config.yaml
num_hidden_layers: 12
hidden_size: 96
num_attention_heads: 3
num_key_value_heads: 1
head_dim: 32
intermediate_size: 256
vocab_size: 8192
hidden_act: "swiglu"
norm: "rmsnorm"
norm_place: "pre"
norm_eps: 1e-06
positions: "rope"
rope_theta: 10000.0
rope_fraction: 0.25
qk_norm: false
attn_scale: 0.177
bias: "qkv"
tie_word_embeddings: true
parallel_block: false
init: "normal"
init_std_qkv: 0.0634
init_std_o: 0.0
init_std_up: 0.0634
init_std_down: 0.0
init_mimetic: 0.5
optimizer: "adamw"
learning_rate: 0.00318
lr_mult_o: 1.13
beta1: 0.95
beta2: 0.99
lr_head: 0.0049
max_grad_norm: 2.0
warmup_steps: 576
schedule: "wsd"
decay_fraction: 0.72
decay_shape: "linear"
final_lr_fraction: 0.0
batch_tokens: [8192, 16384, 24576]
max_seq_len: 384
doc_mask: true
train_tokens: 112900000
max_steps: 7057
dataset: "wikipedia_en"
Each number is 500 + 40 x the weight over its row's rms, rounded and kept within 0 to 999. Layers, rows and columns count from 0. Numbers have three digits each. The size before them is the row's rms in percent of the matrix's.

# up: layer 2 MLP up, 256x96, rms 0.165, rows 153-162, columns 0-95
# down: layer 2 MLP down (transposed), 256x96, rms 0.161, rows 153-161, columns 0-95
# gate: layer 2 MLP gate, 256x96, rms 0.179, rows 154-162, columns 0-95
up153 099:516534453474501458482522488546402455527561579530505480587513473522455451555489450559496494510450503471499541502449503532515514454490438491500445458557508490437490482487505566507477459459534486449598462450544501503517482462511494442525491496518539512519542546500591479532527535583493523398
down153 101:403455496473529534501506455488587424537518488505521500525549549483517518442472456531492522494543465521483465419441578483525545461532498562537524521487537515468542472535453486529489498467460500487470584527481443509522479504616465455500480460450507450567507466524504490406458537507492519425
gate154 092:536503499499473499507531554477491550506501574531528482523535478436489472550480394491555590504512534570491469530488501483497453488515473521550554460529494533501529510538398510426512487473485489512474485537502450484515529482599477462480476529481528506579540477521424552484440564409534578539
up154 090:484527479458430497537488549466480573486564546488514454466505482443467512478482485549554543531492519494534384466469480522517528541512482527515500476500506548497470434576429525459555527455493502530519433528508421517484436506520531523508509458518518540560485448513488546453465641503508550552
down154 097:507563517505491415529575518491483554560470519400462518530486533395441453522533471526536447562558502520510509499459447422468532486485472473537511514477522456522527470528469548437526513457426511577482488482526471463481535480434513521488468470455482508449519556528511558439409504522490491501
gate155 099:510538548480490492482539531468450452458520469486523487486522543510445527464560479512574522447486485497495478426518556457461490460517413490547498418507516571515421485502484442499487502541507471491518516469432415495529466596522458467568511506446424442460503463505448393480501514467468490534
up155 102:510438561469432515496504484514479447527537535479453462433496523493409495515458525445533530522445552435517479503560489494465492458531565569499528472502545554448510420473480491492504555494530540453491555505550471475566500532486561419490500528484419499591541467492504544478503515429429480517
down155 106:521505516500501563481459472580478462530530504504441527512470543449480560511437489531478448538505534429498543463599463486458549466499603570494443503505497491458489534498570469476493499479407444467514509512462501533529470511456525533375454503464503511559559485560516528504514491461491504553
gate156 110:515513494554452525498478459454425502513468505495541505458509515521484615449517425526504515508520497489550516505470503454507494449422523451446480563488470411535457504414500433476513500557547470562426508546486517574503508522504539504503459512558506487402495418461487539438510496553482478529
up156 109:498473494479524528532484485421498485459516564495529549492562508431509398626534486497568493553483577509522470527537560565480395525507483515493503438532514456497530588452508537546468510465476461543515509533561426511550496494529479514446541509510550490492527501489526533488544449522505530518
down156 110:435462510502486499403513518412545491552469522472550479509520472445518492509568512473542472447558555532569481501539472459526526536545508484534504443500609484402522454505487530412512514514498484515528494538504483483522553456549433556466486498484510462509499506391520470521487496505430561486
gate157 103:450469535530540523498453526482533444475435487492482580579491502490477503502483422492534486506526469573513412581464506485495492476471492462417551545516388512442499423493454529493535536535508445467447466502570528513480523524446473522523491517458517500457460506521430431533529525470543543461
up157 100:505628469473437448516438495496543526571488461443472478570535501456497537503483513528481516515507515539480519450529484504503434496480492595508521436558525495462429516529488525570582531465532475465495535466539536511567439498517478534417487578509506517555526489440450506474497483440507459475
down157 100:509495428457446494514477475510457502496559428548531497507527448495538551522467509426491522575460490497505491470443505490479556437445550561504497426525456451528519486434490501563457505485515558476480544476503508568480451528454467509515560483491461521494471514432439492442369502518495569455
gate158 086:451481500478513513537565435485457502496533618554462540521427534543519510457428466506537508455486489423458517474537476482525459491468462449495514442583460543463458520565517493442532534469478575490523461568467524504501433457550516453501552480523518484525466469423472492470488514468563473549
up158 078:539509502524431547445488487459535502471434552476520471522515480503504468584510483532571541481406485538527532497449562520527456445429517525469481581495462515534528557501470501568487488526550476484444524473499484572639539503466456499484430486496504467502504424501497514549463450482548493493
down158 080:547570535519494496434573644465531460517508498454543485518434567505445530457481514585535497482455486523533507506510521539418486552560503505480473540580486481475518493499529528461528418490524502425482462499482549515512482510508498466470493526500524433529476451438481441514509484472513412527
gate159 098:471570500449459542479501516479537455507530497508545423500450570567555548469480453506534559461425446482553521494508462460492467421504449517529543532443490577529530510541518497510456564580564482485506456467490496542555548486470423499522577577502498492470513522521475492484492424458504507538
up159 107:542421495515540551488431472445476475435530544462477487525534471517471490470512547471577490490496460421462509509512537434460541517552508473507503499483427534482501487484487416506504550457524461509557408461540545502563531560472539601443491486539534560543468533480511480554537516536533457548
down159 107:603500547503508496512514435448492492461514522577593495516516507464476587511530557446482531496489495541484481471546503498532502522526511500477414461506464475512484560501512436487516511436482525454503502548512504612551529522481553600446543507494445523573449502454443533443511547483532517527
gate160 106:486490453538545509515459556536435536471483546493483531449458513463597549490474471507498506507489448505575430543474502475583484481496450424437444481567585494492467496469470510487488506483513550525451506457523507568539440545519520433491529474477500475477587455538528486479500501496451515614
up160 108:444573487502531506536513554529465499530485463518521582592490504553493532563473432469510506439532473471568518481472484506514527508541444519449478510493542507432587526478465434454556492460458400481535463503484447510500551518448482429501487501476521519523560525518454518510478493400513577487
down160 107:466564523524551416553543536487458463537529517469436523569541489530465514466503515537473468463553404454534526485553423460485532533523528518493530481431535489462574549509514463382522468417512517499495495482517443516526504511478539553489535437520512526491432486479495552524511482464553560475
gate161 106:442533512459462544493514541458472517431505613470463531501424436511497455536512507528484470479486447468456519488472544457560418564487527536476551451511464510505592528537505527424486512486589516461442436517501541478545487469415468454545533492453536510493478485521486512539543502456544525475
up161 102:537503464445459458475524499501518546491485550464404521519467412503518451498564519504523493465527499460422504456515485501515474543513548510425487505542468525501576538588552531519525491458520472463385479579504537465516531490457474527520514543404505588508478428539519518518544474481518498468
down161 097:468521504460465481493479586479552525543548527530534553474542496463427438464491510449495484443580544454483456484463529485410476515506494486462559507470521477504524448463457521512499516505409504462468491503497522498522555521472553482491510500518378456550536501396486608536487495465465487533
gate162 116:474470523513493447461512517473493474409518503453505495502550551493524478587507486538489493524409444452485444519440564488453455508530462387536549524515491420485502581476484505489474486421508487499466471487484480571491534482513482445486492479502600502482492456438569419509540478535514485453
up162 120:535474441477485520489428489493487498503480476511536509467536502483541564490533530411486547495490579514502573483530549532562445502441525567600509449456497592519506453559491441401490473499476512541543539460501512460463473533478536431527463524491505495490468520481407556468536528516451499463